Part of a small language model's weights: no biases in attention or MLP, a variant of SOAP for these matrices.
Each number is 128 + 32 x the weight over the matrix's rms, rounded and kept within 0 to 255. Layers, rows and columns count from 0. Numbers have three digits each.

# layer 3 attention query, 256x192, rms 0.179, rows 177-219, columns 64-127
144139140088129158131175133103148119108188125150134184150111159134112139136121123081169084075113099116124094121094137173157128141083031082158159163142108131137162121090148169084132178161126139
127098114129154109123152141125170216139087127063144101092117068146135107131055179097145190100083137047115133129164137112138105055152103167105115138153152098156107076116115209110120128117134081
114106165118197148073121165093089159173134194174187033150127160077075118122129056123149115154054121131114074117088112092228131151069153148107123150154169130137183067163166128117120190170128148
160125077195148162119152111161109118087106063061177088098149127151156118171148107093182144148134122112183126147128176116097137150108034113123041171163153112137175105172091139101187128073031092
109156040151099066128126101124117127140148146117166100130148080146155110148133126167143150108138126122095143110114188104174118163157086208102178157169064078117123134177154094158107223094128125
059191128146154175106152156064135144168136152050146099161172122086114059135173171187170065119084078143113061117133083160117099114133104194085086073115043140167101161213134097101153123162121120
180123032153126071148118105136141105139151066126090106130119131098118149112156142113098107126116140125102095189151145116104062146046148150133131141065137152087172073131157095150105102103108163
160080137152126134137058107133167141153157082151127134132151204129070083112137142187109081105142093104114126176136163140068123092201147112130086120100119119099072084094158135160130162141123090
188123092115115234098091120130012116183132139152128102113144107107142103030125053099121132134182167123060153078117098187167163153184120144112190148203142128111127137033146187090193183113168111
135110090148134154085116186086120126197145155113096128163159172087208136055100182104176083113101063111149131100085147127093161060168192126112152124072132107123162149144136106144131131126110170
128122121094095155118100129073073135139135105157118072105083067121092218122105192083134137137077094076132073120169140083191135111166164114100133115179075126165147147155072101094144073169103101
154109121059127068110070115166095192175113081159148156166143168124135088146109085097153109113112115017138162160155143030189083121160037103174098145108119141127138196113083106107068116169105115
133127102138169104072140194156179101176132144143114153117072126108150125125149089106119131037113079115122109120053142116108112131150142121122090092152090137077160113077099191137065128064156154
125126084103120142121169116144173088033148063066140120175076118150157196159173157141151183135074111141118184110101080127191116100183142151100091120155083124080032129126134127094139120171123141
135172153044161146144140124128158081136122109164139125131085081121164103157101049135065128146153128078149092067194096080089127121173170132106111142072105129088051098185160148137104093161142191
119129109179123116129063131114176195140045115093078089159131138159086163223146172134101111127168184070130120120160094136130118154171095123185107125096095147162226144146172073145106189121114170
148156124160128108103133082152155158123113152117101152094100132125137126206105178076119099164071081155122157125144116106194098106117128158138070111132134150117111162157161138057147112109113119
142095137122120123158100126098118112161104126121141111089102124129119038092122139106103118136118164089147134080117130135166141145130171149075159096149155112152149126109132174099188105090182130
121161136131124123117123150127140131113154148098092140094133090103091088091127139073137103108112134119109134156131105130162119152140148148144115141145165138170140097143091172073135039119107092
139139160125137119127134130075116140172125098131147067150100111109134105136128152119123081124142130129108105148129109111147109116081111088137125153120183170099104101116137105184183139139095079
140098164136125125165113130117146125160113130130158144132096118052168121122141157150098172127152148101159151137090159155130133149076083123101118111086154093155147183143124149131090111093153133
102109184146098176124137172155139099086147138121139105131145098060075157120142146082150152122114158085116124113117106160111122129093145116130118130159134095093100173189107151082112107102142099
161071113073170150127080117130156148112171087109099170183148074155167146141128116158168122103161122146146146130172164136109142086081139129062115123115182119128151125077127158113113116136115109
080100115137144119110095105078079158129102138135130126138126137145131155142102087108157129112135185140127156102150101152101159168191112106158131148114123179177103123153080121148192155081100161
130135109099120079099132125175110148149095132211148172105103124151217139167136139142061152155105150105100128152144078131171082104169141151167097128136117191099045131164220109085115112179128081
144142172084105112092150065115129093147140100151105124182146117141129133144142071131104156120149099122167151161115096147128097124135063162117132075142108143190133141199089115136121156092165077
152210139082158090116168103134113130158113115080117080136140103165154095152062123130147131124096119140107089115077160136155128128110125112161157124084167097148119141126167177105133165105095143
125111162108152107088110067148113109199157145168087178128130153126100086121070102044164133130131147151131152194131138121130131126140160117153110151219154148104092141079130171122056137083113107
090139171110145130153092128167100170107095119088120190097140114156090180090111116170196154095145123149144173140109158163146168155141150139090134112043157149162100165151098146094089055101106104
095128069085093127136098139085128156158142033076191098140121138118110118138129197144179150092155114146158120085154131078137118162189074118186128135123110135167109105110107191127128100139064109
111153173168151090119105112174173092107110146089063124125132169126119126115166128145113077097183118122127159154113095128150136147138189121142111101108133132119127141071106124150105173165171134
044110061133122064149125144123141021097091135167153089112136138158137131135150120141140149123118071151127119104108091073112160150173109127148093091088186120156173151128184180139135133048143088
152132122098159116148110124103167084117147039180106171142143171118134167124076059172107119160152104081078167127138148089153076137122137053101169150110135140160078129145168122104099181115116129
139096163129084088123133106135136102142147086080118077108104195160142152102059113151085153114124144162112134153187123156137130130127127116090110096162124126168112116100123176124169099108124105
078147069128157064123132111117125134125104187123091141135099123127123162178100163166198158085145149139126102171115093135164104141074154137098153125138132128172108124110114135111122083161183084
186108157145139091181150144163106162081093035155199215132113133120111082145134146105127109169147123076078166173144109114143130081146125133129200121096123141190128090165100096139137157130109195
093145146094149147129165129105170127071132150141198167108105128097133121122142110115104116091114087150123151137138103125092215143114090116119145144121116149150161104181163091128129204155114159
053102078120182045194122164151123122103124180160117174095166110137156152150120091130120154122156133150114166118191099115079090197106117086106185134161103137111138113209180130121224146167082136
132104168093170137141107082123157111101127128205134064099081189157101075083103120121093170105132161148177152149100133089088140123150153147119141145108106110178135111154141144046092121163111051
117143103192098126159158154097135141134165105137130044106151103121166116150114162162111108132093033155098146145110145083151154120102125176155148098088146124108145138064130088170092119169142139
129155130148170135067096083086150140165146137137172053158107167133121089101139059136186129179124138159134136174159166143103059144061055122172100142090142177104169127123097120120096171118146032
084123194119124142136139127156094093150082040118163119116124166140149110120087131180187173142131143123152171123072138112180137111094121128138157207119127108139137088109160111128156189097128117
109146174148142101184067068130133217104146109125175089124082148134122154120160137174120167080136049126107107137103129109115140137106120168125073134158120150169155141130189056154088146095095141
# layer 3 attention key, 256x192, rms 0.182, rows 177-219, columns 64-127
113153140160142120065160119114106146094069166156166123147185107181146141135177069056118173121162137168100155139125148105108093223136196136091153087180116159109110160119107117100101083193094123
128117072159098155097113123133151098081128135134099103132129110097184166093147180113104094098034137189123090150127070104088225140087131165180081183125066086132164177141107067160153158049080091
108123078172095135086141145136145059153108151105156145132150124101158127075141117127119126061093075177127189109176202116157074076069168185119174106096121151117099123041198130172074164149101085
092147133141152172115096140123098162113143149204123129137134132117096134097116116177146208119175161041081148140130078182135083102167140120159126151082155083163072126160116123068126140110109039
165082132144084132149142138147125106070053165105099117151150126112081112103068104133125148103119152157128126169172076194142096106090121116123127158124192120201112140145176122130166113107144119
126170102075142105080137140098097112114147144118106103123150075178154142158111082181041129059178089101100055068121083103157128157158144143114140144138205142128117123115054077166102109140101158
100105143098101114104106128110124154104143117116083089123137175149094106122153147165097148140143094182082023113111129141170133127202072089177119137153095107119109134118149160093144188172000125
131177211166103141140100115123111098116137132143048122096139082099112132156138223161102150158152099153174075087079131134115125134115163101215143112135146184074091197096148087115187109047108142
113159129102143153168121155096101117120160190111114211122106134076119102166118143146113155163081104129085073133151164129050125135104128147134125055118196130114092104082112068173074135079114095
055104059163145103143157091170060050072161184091144136125160134142170132180126185176116135113118140134100178159138152115193123191119093095151115164164064098115085089154145160094092144092185073
084063092123156132102140085180165116132126126106110148081126192103138099129143148139137092071172129115101104171137094134119144134116133196128081082074149103102183125137104159103127119126167080
129082094154116124179131167187098193168084113105183126138160117118117139136187081231090138078211137151112108135121128111168134080087136112141168113137164125109133164178186095135081085121072130
111115173160167136170121157164137142132150092096110096095149101138124128151100131098166108193083173181113131146131055092134088072128132122155164144130124123103161128209055166131192143067133059
135130103188088108073093087158148165171143125143168120138077050208087017127086135087088140140082151159153093142164079162127125137152084067131114125095183166127140168155146158116082122164154156
112131137114172131157137113104132200128145143083113111182110149144141075102160121160039147156123109113158136158127173103115095137136142113084131118193130167151183146128103094183171072131071134
146128096127097121146111103144159168164147180139100150150125101119135151130096138123141123077127171163169043126181151106148138126112165126156128122151172121110111142088101145115204128125130092
053145090197105156092157151059112148164095104140150076162119183142135139109111089164122092139173164079105166142131189139125112182123092108094107133063145120099126110109155130182153124079105144
139156170175145122090140094124125133171148086126112141102099141180113191146116110132085096155111113131095173154127111147091086146158104120079142151113152155148104118169128148143125161107105126
095165126111167171126196173063134109113158079128129128217183159121105151116110120076120112133098124145158146178156145114169122143175076116108150125161120149090087121085125135137176156110113144
171085138122119099133101079178146144087135103100118178080140112118129112106121146097145127125056093142135168126183146144190116131049120158112123110135141118128113119089105181102164118148151099
202150127195135122164204158114141145164094155149145044109086146147168147171110092133069128155122142157147093151108150124146084115152127140123078142102168147112067156142081167120092180133146067
147114124093099101108137102157107111122100082166133121132140136076109150169153117149167117114078197132089122120158114120134119163112132144148138126142123125103154163134095156095097096086105113
189110047200143146171155087138094090161140146148165082081151108137115108048153083122075169134140114146173165132136121052115086104158178107139135116160108147109101138161113126141104102169127135
161118121156125111161126135103131138120044110125143155088123148123136087206120112075119142147123065112025126137135185174121027131109103112166079159157179081119150086139126181173091143128154080
176162108088159079119168116118168194102178124139135143152167116100146160121111112165190141083136102133107105122168140152089110128188130115127087141127139085098103129160121140126175155070098112
061145129122175186140207167116081194094174171129105093111154128168158122162146134163142156139176115136139115127113124129128064074085152103106158157118115111157100124120133113144105178115161071
104107079138138064110158131149101194079110116128149133120109155127109127140125176178125164099122127177111109118135077111072071075151142105094124125094100155138133059095076142199202103163166114
112139141175103152141074129153176188109102185213136109174197188147114147160122128167139130167156203161106115143103104122112156118133180090159083165140127081147137165179147114196131121108173155
152102114086108128091212136117133119086170096137097100129117134080145116086126158042086188130162129192128146136114205103202134110124097172132061115210099081132129096118121155165133189143128108
118147169129119148092169172156154099189122103166131063144139127106207082101134059103106140115080136145147095199148104132169152089255084131156111163190134118124128113144193203118113075096114142
133076143160085145217112168180057131182117105117203176071165091121086105143152145120151151107173162080105086155125124129104160136162150146097154093174115099116171111069163043107193142078188104
162155098164141140184076171132134147074112130166119134140156133086099133134190107123171107169132180170131089118121113146132153139143164190138116145156154194121107099112145104098190109096062122
135158150160094094054121125087094163174106126130071059105123164113088168150178146132203105117144121104142247137085170160126123091097082119090123116121139124108162096118092130115137109153181068
105155129188118185141124172100111100133145122136119092160184062146169188140088135153135080084174144119183097079108112104150127135066117165147140137053142104118112155144097099074088120164036152
150103125140087137068180081114128115154144117144138203137129129120129138065153181125131143109111178128180102099096151097149115123168128168121096133094110135158158138100086169127103119121127113
099099081131082135191172091146119131174130145130073127158143164168065097082086172146140128175053058133155124136119118153105181169113145149159131162127172189150103083043167139153186126096130141
195107098100162144140121126100158086128136169128170117152105186123160123151096090084142127152139089099104134156099146179173160177194079125073113092137074120089113123102133108120134115173144085
140113093062111184111108125126088117155149158155134082117084129125188169150121047120083125151148126164132134122145056145133145150065174082102091143164123166067098131116089119191110087179134122
169175169140139143136145172147096160145090114143153066144174071082153117138120138083155101188172149115111120106142152155173148161114090164126101062171151132134152147087059104121080152173168079
131141105116125101187131112102090129112089093083140145116120098175137085143112145159176151103121113153131111163149103103088095178131104137172085110125086086133098102141135124138142132110121176
156126074148128136152124102160109098125084150136120142108084155124103137138190061137134105112122110106142108067096145130171163153083170102121134091089118123133085169109165139189135165101141166
173199063128074084137112142125141132176120159128126102140123190143081146118149153151128148150139109144055132124099079121111129149110130124141151125166079138092175123178148147094164103118151191
092143091135139146131159164123151117083126109107203109112083181149153143134193089094143154123067157130168156098095117209112133123147102109111100146130156136088088109174120120154146139162125095
# layer 3 attention value, 256x192, rms 0.144, rows 128-191, columns 64-127
159181081133114124108161162179193168134113169136150078096128179117123115054149145094111137105148130138126137135155095111108169123097169109142165117109185136133178102158132131131113121216103122
112164138167106077078131172141105128103136076066148146095104115135130138143102161123131143103087130162138147156202101104110183140141125144122075149192067158107171192171151154088166089169110104
106065128111108123142097136080144138111104112143067093065067182096063132081121151168120128145113095096087162065152119141084136127114090135192165124108115134078145143143055068077166069134213076
075145118141122136123122124083119065118149100163147133206085104135122176107151189117100142160079179124119132167090150129176136134166165092125111151126140125133152168128136130143138156154099134
178110127109115106128145168107187109058127119146102142120122155073126118105121147053130071174116143083182134125205092140157129147108205144121128155135082112176135137150115093145132110082100140
197139171106111092087130128139109099150138180129120206146120124141083154140088105109092089110102088131108127076137139132103140112096187107126103101147136140190122124113119126147103230140142052
118140190123105145163113108135132191162134115193154134145134126132119166121108166088106145185099172235136122141126130171163160140159118168199131149151146137118132115139118114162111115156079144
108132164136074058094145098155210168110123150106111129147162070107116155136114142077070164102133099187172140113104123111179129109207156156175173128140118145154089101162146091141198135178158122
211085142128118166175126141136102167134078087134095144117134086162132097096095107060132140126202120166100135089169131202148107076179131120163172128182119153092134085163088152154175099131136169
106072109200126110137136226118112083099113157118118096140113065135146117154126107113138091096131166100135122110154123107109061096114121129158130156102184059119134113109129115162144119161184143
110169112099140115087128097121139104035126156115117113178131120121133141100134099146155137118138069189125117127145184121161124158131170103164161162112099089149155148181143070146124083165124061
147170145071164103103108127117122100101119176109082188123122124165148084081124153085078122123112122120134115180121131117064093163170048117110111162094146076159195188117147082147161104123196167
089146112125162126121111178100124140176143058126106145136166095158127138135108179100126095023061079139104119180155078139106145117164079102113124098122142155032113159139188157184126151095168102
133105133164103186097041139085134108151151136058165157142119103078113158201137155161130128150096152160135177120106113124088116138044088119093074124214155128172152087063118074103163154138076090
085147144077123137106122128152113081184162093102156122130089136105121124128126092171143086190100134114098161179104110120173123146107110156132180150112135132160149143200211101155102048060174167
108139063143148097137158119137119090122149090183122095155101144145113114059106136095114151142139179135153143136115124167178065176135141151103133135035094136108184145153171140157197119126130121
141070158171098138121161095111150093091163088193136144086087123019186153133150130090134172175101107135086151096137202099181129104125100093151090166121150102141138152108118080173108178146146101
080151093110142058103050141135134199129144123102097109105141114108153093102114132072176119075164094088107155119087142149031139122138065057073117119110090108118052093178036168158149137148114172
096116123129114140159139105152175151110173173126112111081128131112178098186095104154130145084162087132140120132149122147100095102138110133110120135126124146103137117115118122124095173085122140
073114118162140187110209108121080142139139096112083195100100167106135137123126138127091143115165093096118106137087175074059203114071090119165102142145126104120091117154057132112045161108146107
135182148197163101170116140158141144163139115211152185128150129116144096131161127072114138190082103118141140059087140109177086082094070087058123110113152172111128145202145022061140130141137161
143203107148138103192112100115143144121153110147133104178105143097127088176143102131132072098129164219080099085150125103118154156038090131176103155122068163138135048138112123136095172107029154
095143061143090109121080123119125129191129160167044145126186145086083088192164108140143123115108112107072141147157116101096169145202095166165135208131141103115110127116083098094155149115146170
102132092070138133123101183180143139142126030148151123077153136177076125100150147093159156165122136144149118128105113110138051095127084142116117148083141108142150156111093137151055115128095115
136096123142096092136151091145166124157095126181161169122162115121113158117103165128132057091065131130125140209099133102154167118139136122092120149151112119090123141124129131073113118126186128
146122112103104133163145135131129125127167075101155159138062152146166138207114149138080083127207122131086044135062151142084160128084068177099105056128151141106105109133116113076123134106123126
126113133117105184135166099058126116068171113137132129135130172081120073107152128145126049080115124180130142149084086165108158114087227076126161121103096120207140132168203147117112045073116059
113170139044150132117148113116167191120117135124165096166083055108139129098126100127139115121107092151125111129177096162089074129188152098143159125180185116137164114155093105157176082117166143
133119117154137124168129134127090144101131077138137128154116144128132085164126196139138105147103174088104195113124125173123119151146118094137128133170067129120139114123119100148143108123099115
076146106151167124138115153119142165140128138111107102138102108122140099159143152161100153070179183130099092105088140149116206126163121072128147123132172153161082145122094159069121142109152128
176169080159090151120085088128120074124097113162171124143130109071041137116168146180117109179163102076135086137108153195123089101150116084188146125183103117142117158132072127113043127159111150
114140077141082091166144153101135137153104147113081129125112151125150130090158154104168098180140108147138136150149136088155132133119139155125151116164139089083197103185129109157120094093140100
189104112149162123126090143115086197144173106130154157105101102107147145143134135170142022173149097128080120112133192151222082114146104132111190122180134115117166119110103144130093166096197146
120190050072127159082143095105144125110106116101128119175103066096108167085127079159120125125139119182119122084063108119137147105151083110115137135127128117161091141151146089128083121132080153
196107114106152120123087145153073170139149110093148051130134120124112151127165164101130106152134112140091196167082137121131050101176058099135130164163150132145185147080150137174130148125082130
140074132108134093071117115104147100215130117151109110166113174142120065133137120158069149118105130166160153120104123104139180159147100121082100063139109085081127095238102096059173170140122120
090083157118079138068048100138097128081140165057119083086136167102096097167055106188122121142143176152072091133156117144128140143103180131133130138161147158132080167169145124115115117137183108
147114117130108198111116105137101142084119139137158108175109126161108061128107161163138137118143097168115155126138096091097187100151096116090111134232131112122110126117151123099101134152072122
175084095091168125110104073126078110164135132139132156172187161129163175072116105161176105178178120139107113155057090126177051099148128134128130143134146137191136114113137135167156174109164159
146150101064120126127070129126111177091128083117161054169123090151129113155147124080150107129149047130080133144106082147123136135146103124170094126132106155156035104121117159095154138137136176
149184070137096087119140083116102143104154136136195115121099126137166117116113164162121143108132042163158147068140103092122164132184090111116113177178140112163104094145025144065158102109194139
096114169085119067083122154133129171150067163126155113099144151173134153063138012103170157149132130119139155131108109113091130120087077145088133130112117157173128180124110107219144118104075103
221120085179106112077128119108077149134152107121107126173127150151174142104118096108096143150149092129111108141097057128121092152204136124124096166066175172057103153113120048110108172117172117
159097110142096061178120145083105158076085120088151111179123123122096124152060118197149105101115062115140085105146098122175148087156126087165184143192133116124139123067129118186121090164091109
176093208134095099126109112133128220031151129122114096138123093139139101072057062113158153122142150171114166132228175111032149099111093108133075072164096109139097143056020152119123186210080141
141161134114084149127081104056200159180141113089101149070147104128185093148035064209120199102077099139185149174174220078122171075069133142103168138174158111071108087114177123117183102145103081
118141137159088112158172088129143132137127141144197168149158126106143070110114098152136119152107104100104131127144167136181057184147146095155097161141126126127071148157157147137125114092122156
074101122177175094091166037109177186106082134073111137076142064100123046150101147116154125083089223143100115099160137218154196174151135162116114117121105181125204071120076102083087090087108189
099209114135163110073148052149161147111094121121103088135145158126179122155146132110106131098196124158106137154153158111073136128099163088157144117101101085107130132105164095137101112104123208
067095079113094205154119146164173087136089145092107112129131095153189182133116105161098134135137174113097089125126160127168152082161162183152086132129119109124167133091169167174124078050086149
113133127122124126087069080120094136155163096118124091158148132142174148167131130160159197094176152119133100084072171105102130114157164156124130145117153154107106114114145086120124153089132076
098107061170175150145106123163149105102102104136116110169101154085130104134112124076107162113120155110145113138147129116110176096130157154098125153155110129100123104192163092108090156157144222
093170099235111136116101089128126071148145093105207099162135161163111163137075104082103109082055128157117094183120106158129147120111170127170140117171130174188091125172085173073086113158124164
121176129100121131122176121126095132088176170082090110186135111139108106176095094136111093142123141090111142195168150198166156081184179121155155100085157151124068057087102085085180115169069210
151132138118133119141138126089048159145117147093200178130116219146107148109139135115141118154172162128036137080157093146135140088108122117100150161119142139091104120156186130096127146084148139
142121115135105150147165145109163127138116157066124107187153134155109131133087136126109106132101055118136135108107125116117074139169191113072160133098144123116072086172063167189078110118148135
122113137139138106136119147108161117217107168157128106158105072163041127184070183126130173167111136174176167141115192119106136182117139112119153092081116119068130126161105143125091096097155156
149127090152106164152070143168063100152150141129182140120123134140099070152107148044144098160117129215145114136110119145119150130068093096092165133058107175062191109134100158086167144042140109
086134135121140169194114099106159150198119110117197164121190056107122151114106175148140165132201172085150132105170167145121099194099175137148104131118152155129084059149143138126061159128143073
132118060130134140183154116041201117174134155152124139098112125122153115123134104171117148149133110088108173159115123128097122167169080153111113109080142112159106112141140132152093078141118116
167104115105146107130087119144149163125104157106128137202100178115154149083117150152142161123046192148146085102183102142126194074145148098083113139014121121117164166187142153133111089128125140
209137077090059106119167091151107152142120102167177073091140137122170126090060033118143131180079141087166097113120109129093180122151158112137092135134150126146161107147114097118181113151135159
129152108068099146118088151158041217155156121101121148099105115135055123168092114100112112102103036088147148109056122134109064151151111162111114133109071100086091105072157117153114151142107103
132138079065154156126100101147205077160134162055198127110116122147113063187141084110131127151162145153122121150108149123124172151147152115167156100125055165151119137117145193150153135082168080
# layer 3 attention output (transposed), 256x192, rms 0.127, rows 128-191, columns 64-127
165153091089151122103119130121088140112136134151095143149154166071122125081157144148134139154158154047097097078102116126077044140126160117138101142140138102154121081183094111135148130142126089
172135110092213123151105129063119127136076139170128080094101147138198132104075082104130133172143162151146111145158138126162144135100069161138139219136098119164138155074068090153162109105127095
138133096144161141119206159117123097058120121163166121187130119140169151140155122122155097109083105191083043165099077227119125119125139107148166125084127168162095105135131176108141154069140152
184125108100099180132134079160148130177140140076131170097105122200151059123103037177134098109107064189125117051040136117132131181083101193185187111140066096176151134037145149081106184161111104
127140152135122093113099136105133085136142197156104123076120125112113156190119140134134129175078077138098093094133151117129132124153153132091198116108132157141146135121159060153160129119040168
142169063066106121169139110125075170133168085135091132150107100102105092137144121190114098102118118154137073139104125116107124132118125143169131127135148105126173154119093143101128114144129131
140116180115144181176114116037116139102143118073103089120149096150153107137102118099156119080205114186146144073111115134130105119112158098138166074181143122136128148117150083159123140093160095
142136159104103140159144166139222191112045094079125120090105143162156112155151101097165123107160146068122138098136111137098085088129084126192147108149197163152155149145109155098082157108117048
093103111134113146098127104087158083183072116192129049146120088129137100152109128107158105121138165115149150175098128101126140146101123117145167117103135136148171100060132144137141160133098103
105140191136086151174102121152090108114152108107134130133166150143132167112132165120139153102132147169122082114059098124140133109146171070158114196093165139103085126152167083131105113114126121
119058088150144129117093130157155104099120092126105059137182145150084134136083154060150167165076122102074096152115111072144091103208115105144150189085089125138091091147135208094134103145088166
076125176088092147107144136122041091143107133140146108119106178126105142118148159102109140106102103090106122104123146104111133125141134101107085176206153117141160132168096090125068162155152128
098112140082196099097184127113114151133142162109111076084115074125101143063162111110164123156131089200148150101153055054139114135143070111084136115113152116114121119085088120146115140143099151
107124139121150131102124092072052101127092192182122122140124170123122130118147073103131140141231107210140133184198110150102117155107073130183154149176096173132156135098137171126122072104129114
162094161155140094117146103126122170180089183141197143111117186147122121076187146131143128106140108099095068144156143133090131136120102118134107181162126087073073067130123245098152086104114085
108166150123086090063160117171133157148106087155160117114106165143205153136090207130075139136103124109108162067175165103156106110129141090126096167107181149168143131106100169119107119119129075
165195125170089141197094126160163144142101108103165092172148081161154140149171138126155112171170162142037119091123148182116095098153096106068146076138042116146172151113112102154116157094147199
057168098124097091111185089098206091100108082064151165147140113161154141080093154131163207130118122144151136173148138098085131178147148114115156158084197095038127122178122165227136109127120144
075195101073104204149140109119145053172141131124161158159101106177109138165135134122145135143195095144146157068081153148129111119086104104113186193097077152110122150179155078156149166130106137
111108124172171151132129141150140105137126114110162171162157114168100101075123085192153142157119148077112121179127146154103106136087158187106154079096134083060063187117149081143141120114168121
096145113158154171132081108148092121060097129125094084097170113147127091061142161153169104185094111093088152096152140139111173100142153114065117097073070156150165158126114131139112177112098042
184160121105128112111124122053182101152116142126090116114206117185143082123104151088163088157158172145119089137123121119167105142187134090132103040145124153071154134118148086142139140115135068
141138139110175079121154164127114107131120124133083131155095163161176131120125126116103065132088122146159159122133157130124190125134164110140128083132093134098098173160076129102149101135164120
148108160153073075097142157155143195103093058126104123078116077138165199170139105154104105106152097060126148100152123080084136192149148121108087086095150098106135092177098177100146147085142121
112128064056104162139157179236132152148130154124133183128187146082133097105122076083156114096117110129163103056170155112133125147162117174091182148112109123081104178158133113133112152173102129
097141165087090172168133115149185112141131147108128078157142059181099154139110134133174098073135123164143163097074150200139171119168109113116087108120124146147080144135074103116110079100092140
106075161144121069143136175094127151163134112120128130071090069095103116130141070162134116114111135093142104077182124124133116121106175195146085119165105096157151103105175146141106080098149147
101104140168156101134126112118101121120130126116088132169153167167132123093119114126162154109067116140110171101139111110072119185163130159153118155049160156111113100154110133147105140147075147
100102164088172139125085153112171151156163069200149113091139070100138089117086125104119206098157149111138103177192157146187137081077112119092130176173106121155122142065117173098176153153071114
122078117135156138141145099097125109126128157088131105093146114151110075146098106140086082153139099160119143112155159101080158144065159091141120118135156058166058115172134102136122156104076065
116115100146118090142144136112151151157123149157134144092124088185153124155109111177149118059076128069126189113074100152129104131150175135137142122153160063123143171125189141150179090175088079
164112148129093146145111106117118095156111088137127116146112108105200099081115096124095146189090124122112103142123115116157155107138140147154110128080152093140161103137115109134141126102155186
144122166134108137108138150181113161180169106105093110140191090104120068171160179117146101124183127108124096128142144112175157120172110134126140137107142114099100164171132136136093153155123125
162082107154113181125091119185113097118151121096136167108129142134152108144150127157172123053086129096140176141139139110097140118133190136145103176149152066125097093118146127176116120106079070
129158144160111103082114113191111108133121130159145137078165116050185119141152171088104100139149188100118100143207093164088141121162055107096129123126139203116117131122112116172127125086157077
133112126154102151136140072168121148151126182104099151132111129129194092104126171149083122122090123088087150139132202104116113068135134114085203121097110144152117198140094111125159121156127078
151070163115182128113151157075149079115137105109151146132132114124130107167125146096189161111128062116092095103100162136101101138136028172127109129152106119133111145139123127077175062120155137
184135130096123129195136091117177117144091127123092169183086104097168143096173127104120116133118158119135103100178162180129124151141055077136085094122085116132112112066124134134109140120159085
115116143124098145172091149195060152121167115090125133110137102117125145120206055163135104127141170101135191133134164117140210138131084071082166145219135137197142134146138184090118151146144077
096141096096132171096133091156168040164105086160129158110141213122103065097123113166111165115091113105150132125098086086103103186148095111167132160096122150096176130073095132171100097129090181
124157142094124118175173133088123219149085099155120154173152165171131150161120132114107140144089103129104086134157129133189126150117115096166103131160171090111106172116193138170058159138111088
179076123071132157135156133133100077068134142111126145123125105108153150144074215116171154064147112088164128087165151118095131127171159159109137173097111105153143121146099120147135133093135162
092077131124111098192065155208143119159196124168134139160190125109091120147176130135152154132108154162111111115155153135167104152129117178112105090128139128140124099099125108105074101042194192
126145147110162098182081173077100174153171036112159134118131119128128152101117131114188122131107159073116131139092087176146135153127141117217174131122131104107110118099112138157152104121070061
102197107090162096152057061051077112049152086114125129115130106206164122120114115143134118112152140122103154140170121096097098083110140178144166152058100154070133150140101088167161114132182173
119076152103105121166097140000104166073149106120079125136141174209067074158155163088129053106163114102185135159183107185135147097117148122123152128129097094083116175120123128125153120073131128
122108128087126156114062177094149128151097143064153137115098139179075130123121123106120112066133107125116090093131115103111130146143098155062176094179132096053155115125137189134146156106159120
170161139151131090151172117109131107138155156169147157140120151120064103105150173192121122175100174155079129124125161157153166146122175085170108115127127242134135101116097171123152155132115150
171085111142125045203121158095177114161141152087091113119143112188172105144145147098127084130149077116163119182083176144128129094165188071066085189108148107168146129150199133093130103109081117
164068114112103151070100115078136148107110141146136145073155144072211158215140131153158098141172153131125104129075064124090118085168148153131054162190132108121139160145166085077157167127134183
114127167136107128192105143109107137141106091128100109147099101042145093099140100061143067148129180138102156104141213132140108123103158091121105173142102069095135150136059191138116143128156117
132067092124100144092104130193101120154148146112054080123071117156143124101117137113155116131168141037180089223147139142118160171110149161090067097146095155149116192122166073086115144113044134
123087078102218099185159118087143107119112169107093179075079123095081103135146122112120095079137125132158133162160053120122158110152080125104140115167143140145193157119070196094049084163126107
098126159093092117115108103066185038146217101178149155153124140135105119079076155206127129179167093085153119135064187115164092161130178067165131086160158140089123101132135109143136109171128140
113100140134128095124107127149144106103136117086136161135139122000065169138153136178122118051083154133087155174172141115171177143095121116144125167113158120075149162108115140113072166110193098
119090102105136126142137158027123086144159090127148142172163164058153176137091130126153094152148146134151139136118126123111090061170172125186136180121139145098107121107162160153064095111142079
143102088159138118130148099110149201117126139165169167153131139198129123089099146157136115093142113099109142195156154135159140102181073118098078135136135074118109066147141117101081050106062104
099079159135135130114126119128163118139152156102099124110107173067138094089147241133139129170164119140133090097218119155228176102127053124133123134125134114142137118080193120126099138083136179
105148132145098155141088148154154178147119135116116118189139155112095152147088061181107039121132138138101127138146091154140167147141144136059152109144104133117078182151176173096042118156122101
116103157168051147090073114126095100111068150135142133075120128147149163125141162182112194123112186128115122098124130180145204146110120162133134063158107121145114077172109114172055108145123113
084139153165137088175135106089118168140061144166095140185141066120140166112119188179142114128156119108122167113136180067120098113092120085123117142130110094105130099048086127126148109131105126
095065168107114138205134096168154126071093125133085109120089144081102148181141137176150088129125091131153166112108128188120190095104129096160160153159156101121161199111106126160070143085096126
081139079095125109077117094109096089090174128125100138171073104225128156090133114052224088102155128145142073119140149157104173111205139067120128112060091118100120142076124120151096122094138156
160109087152110194152090148108119134058087163149101153100143098079102114134051172104116132082131162061169173107131128114105111106120084096167162109165154059093122125097183156062147124129170159